Each number is 128 + 24 x the weight over its row's rms, rounded and kept within 0 to 255. Layers, rows and columns count from 0. The size above them is the row's rms in percent of the matrix's.

# layer 11 MLP up, 192x64, rms 0.224, rows 69-103, columns 0-63
size [114  95 118  87  93 100  88 107  82  96 103  90 102  97 126  92  82  84 106 103 110 100  86 121 110 102  84 102 104 101  82  81 104  99  95]
[[119 120 102 123 142 107 146 149 141 115 167 138 126  76 163 137 109 129 113 113 128 121 131 178 126 147 110 148  93 107  87 146 127  98 148 163 111 142 107 149 119 109 128 123 122 112 167 124 137 125 136 139 164 191 175 195 132 144 152 155 147 139 129 140]
 [160  99 133 139 103 129 117 154 111 112  84 102 134 153 142 122  99 130 154 139 181 128  99 109 124 160 143 146 104  77 109 133 142  99 111 113 153 177 149 121 133 163 157 134 101 112 180  93 133 141 116 168 119 116 120  96 169 103 106 118 144 134 130 120]
 [ 85 171 171 158 117 124 124 109 165 161 154 132 148 136 120 104 153 108 140  81 140 115 101 138 143  93 123 119 163 138 130 120 124 127 153 154 113 110 140 118  78 150 155 138 127 122 131 133 159 154 127 186 128 150 161 129  99 143 127 172 107 107 159 156]
 [139 112 149 166 115 167 126 107 117 129 106 123  72 151 176 104 137 131 153 103  94 159 131 125 142 134 141 154 155 116 167 125 123 162 131 128  99 152 150 130 149 128  78 135 111 103 172 148 187 116 141 152 107 122 132 128 167 148 135 149 117 162 131 108]
 [126 171 122 147  93 141 141  99 120 130 162 118  92 128 163 141 157 132 116 107 142 121 100 137 140  82 124 128 112 147 127 116 152  67 146 178 150 140 120 111 194 131 151 129 135 154  83 152 137 172 147 138 120 153 137 147 130 145 159 106 151 138 144 125]
 [126 136 159 127 149 134 112 146 101 114 110  90 130 107 151 128 106 124  96 127  88 108 157 144  95 121 112 112 124 115 142 122 130  54 111 137  84  73 121 151 127  98 148 119 142 128 158 169 127 131 101 162 144 129 123 156 121 164  82 108 132 137 106  89]
 [104 142 102 122 128  93 143 135 116 121 111 129 122 125  64 158 142 170 116 106 141  92 168 153 102 100 132 141 150 198 109 189 119 121 125 117 158 130 139 119 116 139 108 125 143  97 119 135 103 133 141 109 111  99 132 116  91 121 146 133 131  72 140 138]
 [111 103 139 119 149 155 144 152  99 122 140 128 142 157 127 128 141  95 118 148 140 144  90 151  88 137 114 153 133 126 105 124 132 148  58 146  84 104 106 144  56 172 129 154 136  84 133 115 155 114 127 135  91 112 119 139 138 122 146 145 152 144 154 101]
 [188 154 140 135 164 111 119 176 136 119 122 101 110 128 140 121 111 140  87 110 152 146 122 167 103 105 125 100 170 134 130 138 102 134 112 160 160 107 132 148 102 133 151 152 139 145 154 134 114 146 132 142  90 133 184 124 154 152 182 123 119 102 133 164]
 [143 125 141 107 121 110 146  82 106 147 100 137 134 155 104  85 128 126 159 145 171 155 104  79 188  92 104 145 145 154 116 121 103 117 121 121 103 129 135 120 179 144 108 171 134 107  97 143  82 154 111 107 135 105 130 104 109 106 116 125 108 128 137 123]
 [123 116 164 143 125 111 115 132 103 127 125 141 116 160 162  87 110 129 152 138  89 170 178  96 152  91 109 136 131 127 167 108 106 148 110 105  90 151 174 111  77 134 121 141 106 142 143 102 156 164 159 136 131 111 129 108 124  95 114 124 133 171 134 124]
 [193 130 113 156  75 124 124  93 159 122 134 108 116 155 135  90 134 120 134 144 135 109 167 125 142 108  86 153 139 124 157 125 100 133 126 127 131 153 141 121 144 133  68 157 113 158 133 129 171 147 129 127 104 101 101 130  98 145 176  94 105 132 137 145]
 [141 145 135 124 140 157 156 123  98 155 127 113 134 129 152 167 106 143 109 123 141 118 122 170 144 150 118 118 103 124 105 147 126 192 163 154 147 139 126  96 120 170 159 110  99  87  94 124  96 173 123 105 151 126  87 141 161 122 121 154 163 116  93 143]
 [112 100 133 130 135 128 145 150 110 120 128 119 121 164 152  87 180 160 140 177 146  74 117 200 121 101 114 112 127 171 120 140  87 144 115 134 134 141 107  98 125 139 116  97  98 146 104 117 148 130 131 142 127 140 135 109  98 102  81 143 109 118 143 136]
 [148 109 156 147 152 105 160 137 141 123 139 108 125  99 118 100 175 125  82  77 122 127 121 129 124 117  87 130 104  87 167 121  81 145 131  88 141 142 109 156 130 122  75 124 145 128 157 159 141  90 124 121 155 112 164 138 145 129 136 148 149 110  96 109]
 [147 127 157 122 118 178 118 127  94 142  81 187 139 141 141 123 135 156  98 156 121 151 127 155 154 104 122 179 125 130 123 144 124 126 106 144 109 152 108 103 103 189 119 136  98 136 142 115 120 121 135 102 154  98 177 109  87 119 123 136 133 117 140  91]
 [162 115 136 165 100 129 152  97 136 127  91 118 111 106 118 165 112 115 158 154  89 173 174 111 114 132 124 162 103 136  92 152 128 129 142 125 110 131 172 147 118  74 138 130 114 138 150 114 135 111 175  97 106 107 108 140 146 157  99 138 127 111 158 161]
 [145 143 107 155 113  97 134 112 164 118 167 110 114 139  98 146 142  99 109 141 112 170  85 138 115 116  83 142 134 111 173 138 131 133 166 115 147 159 120 122 149 148  95 151  88 126 111 134 114  93 173 140 165  86 124 143 109 145 140 131  95 165 144 150]
 [108 133 157 114 134 185 146 136 138 165 138 144 146 130 135 188 123 145 124 128 142 109 138 103  97 102 103 135 152 110 117 142  96 106 174 141 135 158 172 125 159 159 100 144 118 103 139 108 173 153 137 124 143 130 158 116 146 157  92 165 161 100 137 114]
 [140  72 146 111 125 108 157 149 133 147  95 120 150 168 132 131 153 137 103 103 177 149 105 136 136  70 132 137 136 137 106  91 142  79 152 157 123 111 116 130 105 146 120  99 132 108 155 120 158 152 136  96 183 124 156 146 125 145 165 152 133 111 124 123]
 [112 102 116 115 148 117 122 124 104 188  95 167 115  86 135 121 119 141 126 138  79 133 130 174 110 116 106  86 104 143 109 161  79 105 153 123 111 145 120 116 160 181  87 123 146 121 138 119 149 151 123 119  92  89 143 120 108 126 152 139 122 119 118 146]
 [178  96 174 102 119 134 141 124 131 142 122 123 104  96 149 169  90 150 128 128 134 167 125 117 112 127 118 103  98 121 144 104 108 116 150  93 127 163 162 111  94 117 131 107 117 121 184 103 180 162 124 111 119 131 139 110 132 143 118 145  96 132 177 107]
 [157 161 118 183 141 129 126 160 124 132 152 114 123 185 149 115 120 118 128 143 100 121 176 126 150 118 127  78 132 171 121 156 139 118 102 128 138 134 104 109 133 128 103 132 147 128 102 139 130 126  80 157 141 138  87 159 120 147 163 133  81 165  92 133]
 [134 138 157 106 169 139 147 151 125  61 142  92 118 116 128 146 139 144  92 124 174 144 143 100 163 142 138 104 150  94 152 127 155 184 162 116 162 111 125 170 150 133 144 131 119 108 129 132 116 155 140 108  98 147 129 102 146 141 166 115 154 123 128 155]
 [101 139 114 112 168 148 125 161 121  76 151  50 116 133 151 114 123 128 122 155 122 109 111 118 154 141 124 123 165 120 136 122 103 105 150 132 102  88 133 158  85 148 114 132 139 144 120 147  87 105 159 148 175 137 160 142 104 157 111 131  98 131 109 136]
 [123 120 107 151 111 107 128 118 103 140 113 142 153 117 142 159 121 141 104 135 152 165 158  99 124 174 113  90 123 145  96  88 131 152 114 110  67 155 158 137 129 162 131 146 146 143 121 118 114  96 104 175 134 194 137 159 136 163 128 113 118 111 140 151]
 [136 137 132 122 130 101 123 157 103 130 175 124 119 143  94 135 128  94 136 139 138 155 172 119 165 129 107  88 156 114 166 122 143 134 121 129 119  84 152 113 143 113 175  98 175 123 113  91 102 160 147 158 120 143 126 145 133 140 102  91  92 144  89 163]
 [169 104 131 180 128 118  79 125 119 151 118 104 134 126  77 132 126 140 119 129 139 158 154 141 121 104 103 132 153 121  92 118 107  94 149  76 125 123 170 177 153  97 139  99 155 118 110 155 138 134 129 162 145 115 162 122 107 128 126 147 116  83 124 155]
 [103 152  93 107 159 155 166  76 103 112 101 114 121 150  92 141 117 117 125  88 124 136 134 125 104 139 144 183 115 136 125 126 136 174 147 106 115 115  88 141 124 125 147 114 135 113  74 121 180 131 166 149 142 154 141 131 140 143 160 115 109 123 156 103]
 [125  96  97 110 144 118 102 119  85  94 141 149  74 103  99 138  95 159 156  86 108 133 124 114 127 103 174 159 147 137 140 120 125 166 104 127 132 156 162 121 125 147 103 124 133 145 144 135  74 154 123 137 101 132 141 139  74 168 140 120 150 118 122 114]
 [134 127 129 119 149 181 149 143 103  94 148 159 112 122 135 164 135 143  95 110 132 112 156 136 110 148 120 124 125 106 136 116 148 111 145 108 121 105 111 165 155 148 107 164 161 121 111  81  94 108 154 121 128 125  92 145 178 180 176 109 131 158 143 157]
 [ 96 109  96  86 119 136 106 103  96 149 112 137 129 149 116 164 112  98 148 125 119 136 155 127 144  91 161 130 149 130 124 149 106 102 124 133  99 107 143 171 137 119 128 166 111 150 146  95 132 138 181  92 122 165 173 156 103 130 113  94 139 123 121 179]
 [105 103 126 140 190 113 108 133 122 117  91 117 126 157  84 172 122 121  95 121 144 143 115 134 124 148 142 130 142  97 126 162 132 159 127  98 134 117 135 140  96 141 124  95 125 112  75  95 123 159 143 123 162 164 166  89 122 163 144 172 109 117 130 101]
 [120 152 155 164 151 170 110 133 112 153 123 151  97 113  71 148 171 126 150 114 142 137 125  78 120 133 135 125 133 133 162 159 114 126 162 119 143 123 130 128 127 104 144 106 180 131 146 146 125 129 155  98  98 167 110 191 127 100 156 149 140 116 126 150]
 [129 124 138 109 126 110 138 110  92 162  76  98 127 100 115 143 110  93 106 152 123 131  88 147  94  99 135 104 125 175 124 146 113  81  94 156  96 148 106  91 137 133 103 132 144 141 100 112 142 119  98 110 127 139  82 170  99 141 104 121 109 141  99 112]]
# layer 11 MLP down (transposed), 192x64, rms 0.176, rows 69-103, columns 0-63
size [105  94 121  95  93  99  88  97  93  98 111  99  99  94 124  94  95  96 101 105 105  96  86 121 104  94  89 100 108 106  91 101 102  95 104]
[[110 124 125 119 149 141 140 166 129 118 139 173 133 140 107 169 138  63  88 136  98  73 144 134 136 130 132 129 120 110 117 124 129  80 133 146 141 215 100 138 139 108 116 134 138 147 112 156 127 130 132  84 124 126  99 106 122 138 162 105 120 149 127 134]
 [ 96 107 105 160  86 120 111 131 112 143 149 112 142 147 131 135 147 132 153 144 125 115 161 124 105 142 116 123 150 149 153 136 116 103 113 137 153  80  91 122 123 136 137 112 123  98 164 137 157 157  99 139 151 155 110 148  70 153 112 193 101 100 155  92]
 [122 116 159  90  82 120 107 136  86 153  78 150 160 148 136 118 132 154 134 146  86 130 147 123 103 129  88 120 154 157 107 157 120 141 148 118 111 116 144  84 118 196 158 135 147 112 143 123 138  90 117 175 138 130 155 137 109 123 132 142 123  98 128 118]
 [139 145 105 151  96  62 127 139 140 139 125 115 144 108 117 135 133 149 124 135 119 118 122 119  95 155  94 124 112  95 121 174 123 116 157 166 164 153 115 140 131  39 138 158 131 130 124 113 111 160 116 126 165 140  92  99 117 108 114 110 145 129  98 132]
 [137 144 106 112  91 131 157 124 124 125 107 112  97 134 149 121 125 111 141 111 118 107  74  87 106 149  80 101 116 127 100 129 151 148 147 133 100 160 136 127 100  85 138 138  93 113 150 155 138 129 104 144 167  96 156 169 149 115  74 112 140 112  95 155]
 [130 154 160 106 156 115 134 147 183  86 130 108 137 154 130 114 151 123  96 112 134 100 121  90 128 127 118  94  86 122 136 118 105  91 125 162 107 107 102 136 146 108 167 106  97 125 131 167 158  95 108 131  93 123 137 131 143 112  60 132 148 122 152 121]
 [149  90 172 145 127 126 156  98 123 134 121 150 144 166 165 142 120  69 153 146 121 118  96 105 161 111 100 118 115 132 134 107 116 120 110 141 123  66  98 151 105 124 151 125 167  96 153 136  93 121 108 152 168 121 148 101 151 123 110 164 150 126 117 127]
 [ 87 163 127 129 120 102 121 152 154 174 127  82 140 109 162 119 130 134 109 154 134 140 114 150  67 110 158 165 156 150 147  86 123 148 145  86 115 131 116 136 145 123 120  89 158 110 124 112 144 157 103 119 147 155  91  95 125 118  97 155 127 157 128 120]
 [ 92 143 109 113  98 119 173 123 134 112 122 125 112 126 130  97  98 143 121 115 117 179 159 168 109 147 105 129 141 136 147 124 115 160 144  77 104 180 137 116 100 126  98 185 126 100 115 101 165 140 127 110 122 114 118 159 150 127  96 148 162 149 110 150]
 [158 145 146 140 150 152 106 107  99 138 139 166 143  82 153  80 117  78 164 100 132 137 152 111 172 121 132 134 169 132 119 165 111 160 141 132 151 131 127 147 127 147 148 141  98 124  96 132 148 150 146 123 150 129  86 112  92 135 127 121 116 172 152 166]
 [139 129 159 122 127 103 133 184 102 134 172 152 141  98 166 109  79 128 126 130 127 124 102 135 165  81 127 146 137 127 169 119 122 135 104 137 147 138  98 140 124  82 122  93 119 140  98 120 105 112 129 137 141 146 117 110 154 103 162 169 119 129 186 104]
 [ 79 119 133  91 114 107 120 120 138  95 121 128 118 119 100 154  96 127 152 161 124 132  97 122 121 147 130 158 156 145 160 110 161 136 139 121 150 135 132 188 124 123 129 114 104 151 119  75 131 158 167  98 144 165 161 172 106 120 133  95 137 174 119 132]
 [ 95 135 116 191 159 134 114 120  99 109 117 172 146 118 173 104 121 124 138 130 165 140 124 143 144 181 116 129 138 100 119 176 145 144 139  96 128 171 119 145 125 120  95 132 176 162 136 120 111 118 128 162 184 150 124 120 123 146 155 150 135 132 137 120]
 [153 145 143 135 111 150 119 128 160 125 108 175 138 116 151  93  94 150 118 137 158 170 157 104 135 116 153 144 106 149 121 123 128 128 165 157  90 159 143  79 154 111 147 174 122  86 131 135 165 108  98 140  88 145 127 104 106 155 113 127 132 106 114  92]
 [112 139 120 140 123 107 176 142 156 122 128 120 140 156 129 107 201 158  79 123 129 139 113 143 127 139 119 142  99 100 169  95 109 139 136 108 141  99 108 140 125 113 131  93 131 123 136 143 114  98 127  88 117  83 128 133 184 151 148 107 149  75 121 132]
 [119  99 148 124 119 152  92 126 172  89 145 110 100 158 153 121 121  83 146 107 108 128  86 145 122 119 157 153 114 128 131 130 138 112 153  83 109 136 137  90 135 117 133 122 132 195 110 101 120 129 122 136 148 148 183 108 127 143 109 151 157 178 129 104]
 [130 140 131 140 165 111 140 160  82 138 119 103 143 142 166  79 140 133 121  94 153 146 133 105 149 105 158 153 151 127 175 120 118 131 117 132 120  61 147 153 140 167 152 107 126 154 123 126 144 131 167 158 122 143 116 127 157  97 138  69 113 106 131 120]
 [126 107 161  91 101 129 155 129 183 155 143  99 134 120 134 124 113 134 124 136 136 137 165 109 114 150 117 114 159 106 154 122 106 140 181 128 130 176 103 171 151 119 130 126 125 138 114 125 130  67 148 127  84 105 122 126  91 171 126 138 109 166 162 128]
 [106 133 112 177 118 144 130 127 119 161 179 166 158 122 135 142 127 136 115 110 128 133 117 121 171  85  80 102 124 136 143 101 117 130 106 142 111 117 131 137 199 149  86 116 151 123 157 103 121 142 156 123 120 152  76 137 132 140 146 104  89 108 142 128]
 [134 138 147 159 145 111 129 140 154 159 147 115 118 110 168 140 153  96 104 148 131 180 141 111 147 115 149 108 100 142 134 125 136 137 120 116  98 127 118 131  77 113 125 136 112  95 116 112 152 102 151 124 165 154 105  72 138 169 151 126 182 140 154  78]
 [ 81 116 148 150 103 122 142  95 155 137 122 159 118 143  99 156 152 154 129  73 111  84 163 145 116  94 156 114 134 103 143 125  84 137 127 101 132 113 129 156  96 186 106 152 158 144 125 100 116 114 148 142 137 101 141 101 133 155 153 147 130 107 115 151]
 [124 162 115  85 121 136 137 146 155 159 110 151 163 113  90 111 150 135 112 107 139 130 131  92  96 136 195 170 120 143 166 107 147 138 170 112 110 129 151 108 114 153 120 156 116 144 104 128 146 147 140 123 105 120 109 146 144 111  77 142 113 130 116 183]
 [141 112 124 131 159 126  90 122  97 122 149 122 123 125 130 146 126 133 130 142 162 152 115 147 105 130 144 120 156 115 154 137 120 118  94 128 157 103  92 195  95 145 121 158 126 142 132  67  89 172 151  96 135 116 102 101 108 176 112 125 112 155  88 126]
 [186 159 135 122 161 145 132 133 128 144 146 137 171 158 137  96 161 170 134 149 128 116 113 125 105 149 140 107 124 113 125 155 160 112 147 127 139  95  99 192 134 105 106 150 119 115  93 152 134 108 148 140 146 172 110  86 110 112 116  81 153 123 138 137]
 [109 125 135 129 131 164 105 123 109 128  96 148 146 172 107 135 121 156  71 153 126 148 160 107 157 147 194 123 134 173 140 113 101 126  99 158 143 102 143 121 137  89 154 109 124 133 112 136 136 141 162 116 148 131 107 116 123 164 122 192 150 145 139 122]
 [111 110 162 103 123 172 110 103  88  80  96 124 126 138 150 128 152 104  97 115 142 154 119 139 104 127 101 112 183 137  94 104 110 113 135 139 111 146 111 123 121 165 115 146 152 126  96 113  93 158  93 133  75 144 138 115 123 129 122  90 115 133  86 101]
 [ 89 133 137 105 104 156 165 121 127  90 129 112 127  61 140 114 130  81 121 137 125 141 124 131 145 113  86 107 133 134 136 103 127 108 144  97 173 134 112 103 115  95 100 138 157 106 153 104 118 125  77 143 174  96 136 102 107 121 129 147 139 119 168  97]
 [149 140 141 127 122 147 123  84 107 129  81 172 131 134 125 110 146 152 167 108 127 167 150 164 152 113 125 110 182 128  97  98 106 135  88  95 165 122 112 106 130 105 120 148 138 112 129 125 113 168 124 119 125  99 131 175 100  76 144 138 126 137 134 159]
 [141  94 137 158 141 186 165 122 184 120 122 135 130 162 140 101 123 105 113 118 114 101 161 122 156 143 145 155  88 138 113 120 119 127 141 109 118 126 145  80 119 100 157 139 146 115  79  87  79 123 147 133 118 141 164 130 133 114 103 118  96 136 124  93]
 [146 147  98 145 135  77 142 101 135 138 165 113 166  92 104 173 100 164 132 144 133 153 114 141  96 100 144 141 107 109 164  97 148 149 139 119 128  92 126  94 134 122 143 118 128 131 140 135 133  84 130 121 150 118 167 102 146 147 104 118 188 143 115  90]
 [ 94 124 119 170 150 142 111 101 128 118 109 155 131 177 141 122 150 150 134 141 133  90 142 146 157 139  89  64 157 146 147 166 131 168 131 123  84 137 118 135 147 133 147 111 144 119 129 176 110 152 126 152 129  97 131 146 167 116 132 137 123  74 112 110]
 [146 128 143 169 133 119 166 136 146  77 115 132 118 140 154 125 124 180  98 129 137 129 138 133 109 131 120 108 115 145 124 161 111 109  97 184 102 157 117  94 112 110 137  95 150 156 148 159  97  87 112 118 134 110 107  96 105 138 120 177 146 119 118  78]
 [167 114 123  96 171 171 144 109 147 157 157 162 102  84  82 119 109 164 135 141 140  79 143 112 116 123 149 145 122 137 163 141 119 100 148 103 170 128 165 129 160 131 119 156 126 128 119 119 141 104 157 105 138 140 166  90 147 130 138 143 152 116 118 102]
 [158 123  95 134 136 130 112 149  77 101 160 157 106 143 142 104 141 121  89 140 164 110 184 175 152 126  74 131 161 140 126 148 127 135 117  96 161 151 143 107 111 118 109 100 115 138 137  90 104 121 109 123 153 141 101 135 126 116 143 129 125 136 187 126]
 [114  66 114 158  78 134 102 108 118 140 139 112 125 118 139 182 159 130 121 133 130 106 146 166 128 122 164 112 132 135 116 137 117 153  66 158  92 126 135 119  88 111 137 115 114 119  83 123 127 124 119 158 116 109 141 164 166 113 104 140 137 165 131 100]]
# layer 11 MLP gate, 192x64, rms 0.214, rows 70-104, columns 0-63
size [101  98  92 101 110 101 112  93  92 103 107 112 100  80 114  91 101  99 101 107 109 103  79 105  99  86 109 100 107  94  92 111 114 113 101]
[[135 137 136 161 138 155 104 122 143 183 159 104 146 125 136  97 121 113 109 164  88  79 175 130 111 105 110 101 162 170  92 142  90 120 119 141 110  91 133 152 126  81 163 130 146 125 136 136 138 124 119 130 106 144 141 139 124 169 107 146  99 121 108 106]
 [131 147 152 131 139 106 129 148 105 148 147  88 118 144 147 101 123 115 146 132 166 122 119 123 111 165 100 117 143 129 139 123 146  90 128 155  84  68 136 157 122  97 107 112  97 148 103  94 145 121 140  92 124  92 124 158  95  81  80 152 107 114 154 147]
 [150 121 134 127 107 101 148 141 166 100 145 107  98 126 118 153 120 110  88 133 161 133  70 131  95 157  97 148 123 180 178 140 119 133 142 137 149 147 141 181 109 104 129 107 149 105 100 118 126 146 144 145 145 182 129 162 128 146 111 151 137 134 107 109]
 [138 123 180 119 143  98 129 101 137 158 113 126 152 138 120  89 138 119 133 148 148 129 118 141  98 112 185 123 147 123 134 200 163 152 136 119 157 117 119 148 135  97 122 114 143 138 140 112 124 130 114  93  69 115 125 129 128 160 130 114 141 113 200 144]
 [ 91 134 145 128 128 133 137 122 156 158 115 133 138 163  83 134 123 127  96  85 165 109 135  76 112  91 103 120  86 148 109 124 116 141 142 124 146 110 132 170 141 124 171 149  89 122 120 126 162 123 134 151  85 128 119 102 182 111  91 122 126 151 156 127]
 [137 105 176 146  95 139 173 133 139  76 129 124 105 121 161 142 130 105 137 111 123 106 105 142 124  94 115  88 124 103 154  69 188 136 113  94 111 143  92 145  93 110 131 136 151 100 107 152  96 128 130 150 133 133 147 126 148 125 115 138 154 167 130 131]
 [112 164 131 109 123 133 126 156 128 129 110 136  99 148 147 101  76 132 103 135 149 136 138 126 149 131 119 119  76 123 135 106 107 134 159 146 112 108 157  93  58 120 127 106  87  88 156 122 123 149 131 163 119 133 129 117 115 109 111 111 125 155 111  55]
 [ 89 182 138 146 138  83 124 128  92 152 141 115 185  82 157 160 118 128 161 102 112 128 116 138 104 145 132 146 116 133 144 119  95 118  93 177 131 113 128 119 143 140 165 141 148 126 157 118 120 104 169 126 110 169 156  96 118 101 120 120 131 113 157 127]
 [116 162 133 153 134 114 107 117 132 156 105 202 140 166 157 139  90 104 132 123 152 130 113 132 107 113 148 118 121 158 120 155 152  97 141 152 119  97 121 136 104 124  95 138 106 144 127  63 143 128 147 113 118 160 129  82 135 125 141  81 155 127 151  97]
 [ 94  85 119 153 127 128 130 107 100 116 169 127 126  97 138 116 198  86 139 113 110 114 173 161 111 123 135 134 125 126 141 152 128 152 123 119 128  92 157 126 135  99 160 133 128 105  99 148 114 151 133 117  86 122 123 174 102 164  84 125 106 134 164 122]
 [176 114  85 147 110 146  57 128 110 167 141 140 111 118 164 143 141 132  98  95 140 168 134 141 143 103 142 151  64 123 140 108 117 132 119 136 123 130 140 129 156 129  90 150 127  86 110 136 123 143 103 152 140 127  99  93 147 135 103 113 114 114 107  98]
 [167 102 135 145 134 123 126 113 119 167 171 135 165 143 117 138  94  90 160 145 143  87 158  89 107 124 116 139 126 134 169 114 176 155 103 168  96 114 171 114  97 108 163 142 102 132 137 125 143 134 126  79 142 136 128 135  93 130 111 106 114 133 140 112]
 [ 82 132 127 114 110 121 114 172 101 126 122 127  96 114 150 132  64 138 156  98 135 161 116 119 105 125 109 106 132  85 108 148 136 119 119 126 104 107 120 126 178  82 126 145 114 122 139 143 125 133 146 111 107 100 148 118 104  64  73 147 138 100 136 141]
 [168 166 155 139 140 129  79 108 117 106 114 127 142 136 116 110 158  88 153  80  89 113 144 122 152 110 127 131 116 104  94 133 172 123 134 124 139 143 122 132 150 127 129 160 108 152 133 111 153 119 141 136 105  83 156 116 140 117 125 209 137 164 130 149]
 [146 139  98 154 112  95 126 145 128  95 103 117 132 106 137 121 104 117 132 149 120 116 117 110 164 149 149 118 131 159 116  85 120 140 129 121 156  98 134 164 152 129 132 177 116 117  95 115  94 154 132  78 129 111  90 167 153 159 179 151 118  97  92  93]
 [134 128 124 114 187  79 136 156 149 149 128 157 125 105 128 137 148  74  70 148 110 140 110 135 160 128 128 112 138 139 156 105 148 152  90 141 115  93 115 133 126 174 127 142 121 125 119 174  99 117 121 134 122 125 154 126 149 158 136 113 162  81 160 148]
 [109 131  94 137 115  99 117 127  90  87 141 131  90 113 116 149 120 135 120 126 144 172 152  88 134  93 159 173 102 137 130  91 130 160 140 151 104 121 112 137 167 127 137 108 130  90 144 117  91 130 168 149  96 120 134  82 159 126 146 126 146 140  77 128]
 [148 124 125 135 156  85 114 112 105 139 155 143 158 140  69 112 106 128 122  77 128 131 107  82 117  86 132 109 128  93 138 154 153 115 183 123 101 155 133 130 107 124 135 136 149 104 119  99 115 123  94 118 144 141 109 127 102  87 121 128 121 148 146  68]
 [152 137 145 163 143 106 119 139 100 140 135 120 137 171 119 138 153 128 155 152 150 115 111 133 102 122 109 123 110 121  66 138 148 103 163 124 105 107 153 170 136 131 150 151 106  99  61 140  95  96 163 110 175 157 150 141 128 127 109 139 138  95 129 154]
 [ 99 116 163 140 165 114  53 129 113 138 135 101 138 137 144 149  91 119  87 117 108  74 136 128 108 128 131 148  84 114 106 161  88 141  99 138  63 122 156 125 133 111 117 145  99 130 138 125 107 137 117 136 113 151 131 141 102 107 139 120 108 137 161 141]
 [110 144 115 142 122 151 140 133  92  89 118 103 117 125  97 135 136 134 121 185 112 107 184 100 115 131 115 106 139 102 135 135 143 156 122 132 112 145  94 152  90 146 147 153 157 171 156 147 115 111 140 170 136 146 123 173 152 163 172 137 112 121 168 142]
 [161 123 116 117 145 132 153 127 132 128  99 108 126 116 127 126 106 131 110 147 165 119 103 113 126 148 132 111  87  78 133 113 116  95 123 116 159 100 121 151  94  85 127 183 114  86 176 103 119 174 140  88 131 101 127 104 121  82 122 145 120 144  85 135]
 [131 100 165 134 123 180  99 158 100  69 119 136  67 124 147 130 123 116 124 122 130 127 125 129 134 123 140  77 115 158 118 112 150 172 134 128 123 114  91 126 109 130 101 104 121 134 144  84 140 147 149 120 121  92 140 181 131 118 183 145 130 145 138 114]
 [177 114 141  87 146 129 134 104 153 105 148 176 163 157 134 153 112  63 168 105 149 144 138 140 147 147  99 101  80 123 133 107 124 145 139 142 107 148 136 117 129  90 145 172 129 161 162 112 157 128 152 156 131 107 139 123 125 123 145 105 104 140 120 129]
 [126 147 120 166 141  99 124 110 104 117 159 178 137 143 127 164 135 142 134 137 134  93 132 148 109 133 132 124 149 136 142 154 125 110 101 106  94 111 114 185 128 157 107 192  92 144 115 130  85 155 138 140 108 162 128 174 128 104 143 147 152 173 140 119]
 [ 82 148 140 134 130 122 155 125  98 124 138 141 111 104 109 144 134 161 146 119 188 124 137 133 102 105 174 152 139 167 128  89 179 152 132 140  93 120 124 106 156 107 128 119 116 124 172  95 173 143 123 132 142 154 140 101 130 180 120 163 147 112 140 127]
 [125 111 116  99 137 107 145 129 131 113 103 127 134 163 116 137 148 123 183 157  66 178 115 144 137 160 122 117 127 125 108 124 111 118 122 143 145 120 133 155  80  96 145 147 171 132 123 128 145 123 141 137  90 129 107 125 115  92  93 144 108 162 192  99]
 [129 119 114 153 101 120 132 139  60 152 111 118 131 171 157  92 147 107 179 161  92 101 124 172 115 136 161 103 155 125  86 140 103 120 139 134 105 129 113 173 114 115 131 159 113  97 127 120  80 122 141 122 116 139 115 104  94 137 128 130 131 125 154 103]
 [110 156  99 124 153 171  96 129 127 119 151 130 154 114 148  95 142 119 110 146 103 134 145 159 134 124 139  89 125 129 127 169 148 106 154 169 125  95 130 122 111  84 136 147 115 134  91 113 171 137 105  95 100 110 140 125  73 134  78 161  87 138 142 136]
 [115 127 136 113 140  81 158 178 108 107 126 106 129 145 178  99 158 148 116 106 157 119 144 151 143 201 123 112 155 151 106 159 135 146 144 131 117 114 136 114 123 131 125 145 149 103 138 126 118  95 174 158 150 131  89 124 152 164 105 106 107 162 120 112]
 [149 137 150 134 110 119 171 115 139 111 112 151 132 145 138 144 114 157 108 141 149 150 157 117 102 118 138  96 101 102 116 160 102 100 139 192  80 134 153 124 105  80 144 113 152 118 149 156 150 129  91 109 109 106  88 115 129 135 104 124 167 140 176 110]
 [121 128 139 132 124 101 116 137 136 114 145 119 128 106 133 160  97  99  76 135 123 128 148 130 133  67 120  98 127  90 109 139 109 114 145  72 127 102 158 121 129 120  93 129 134  91 104 125 119 128 112 117 154 143 124  89 136 132  62 158  93 146 118  72]
 [141  86 115 133 118 125 123 148 104  96  99 120 115 129 117 101 115  89 110 127 106 153 168 142 128 152 116  88 154 176 141 158 136 156 137 109 158 127 137 132  69 133 127 138  86 134  98 119 147 130  98 103 152 168 160  95 145 148 118 114  92 139 173 118]
 [ 87 124 142 151 143 153  71 119 129 128 185 131 132 122  81 108  77 109 100 139 163 155 132  80 132 103 124 150 134 124 152 174 125 156 174 135  95 136 125 143 119 116 115 137 129 141 159 113 136 116 139 136 101 157 113 136 141  85 135 151 124 117 165 128]
 [151 137 113 147 129  70 104 112 122 115 125 124 131 141 171 150 176  89 153 109 130 129  93 147 104  94 163 107 106 125 112 101 114 126 140  73 103 122 158 148 166 139 155 125 133 131 129 133  94  97  81 123 139 129 143 127 164 138 104 137 126 155  87 150]]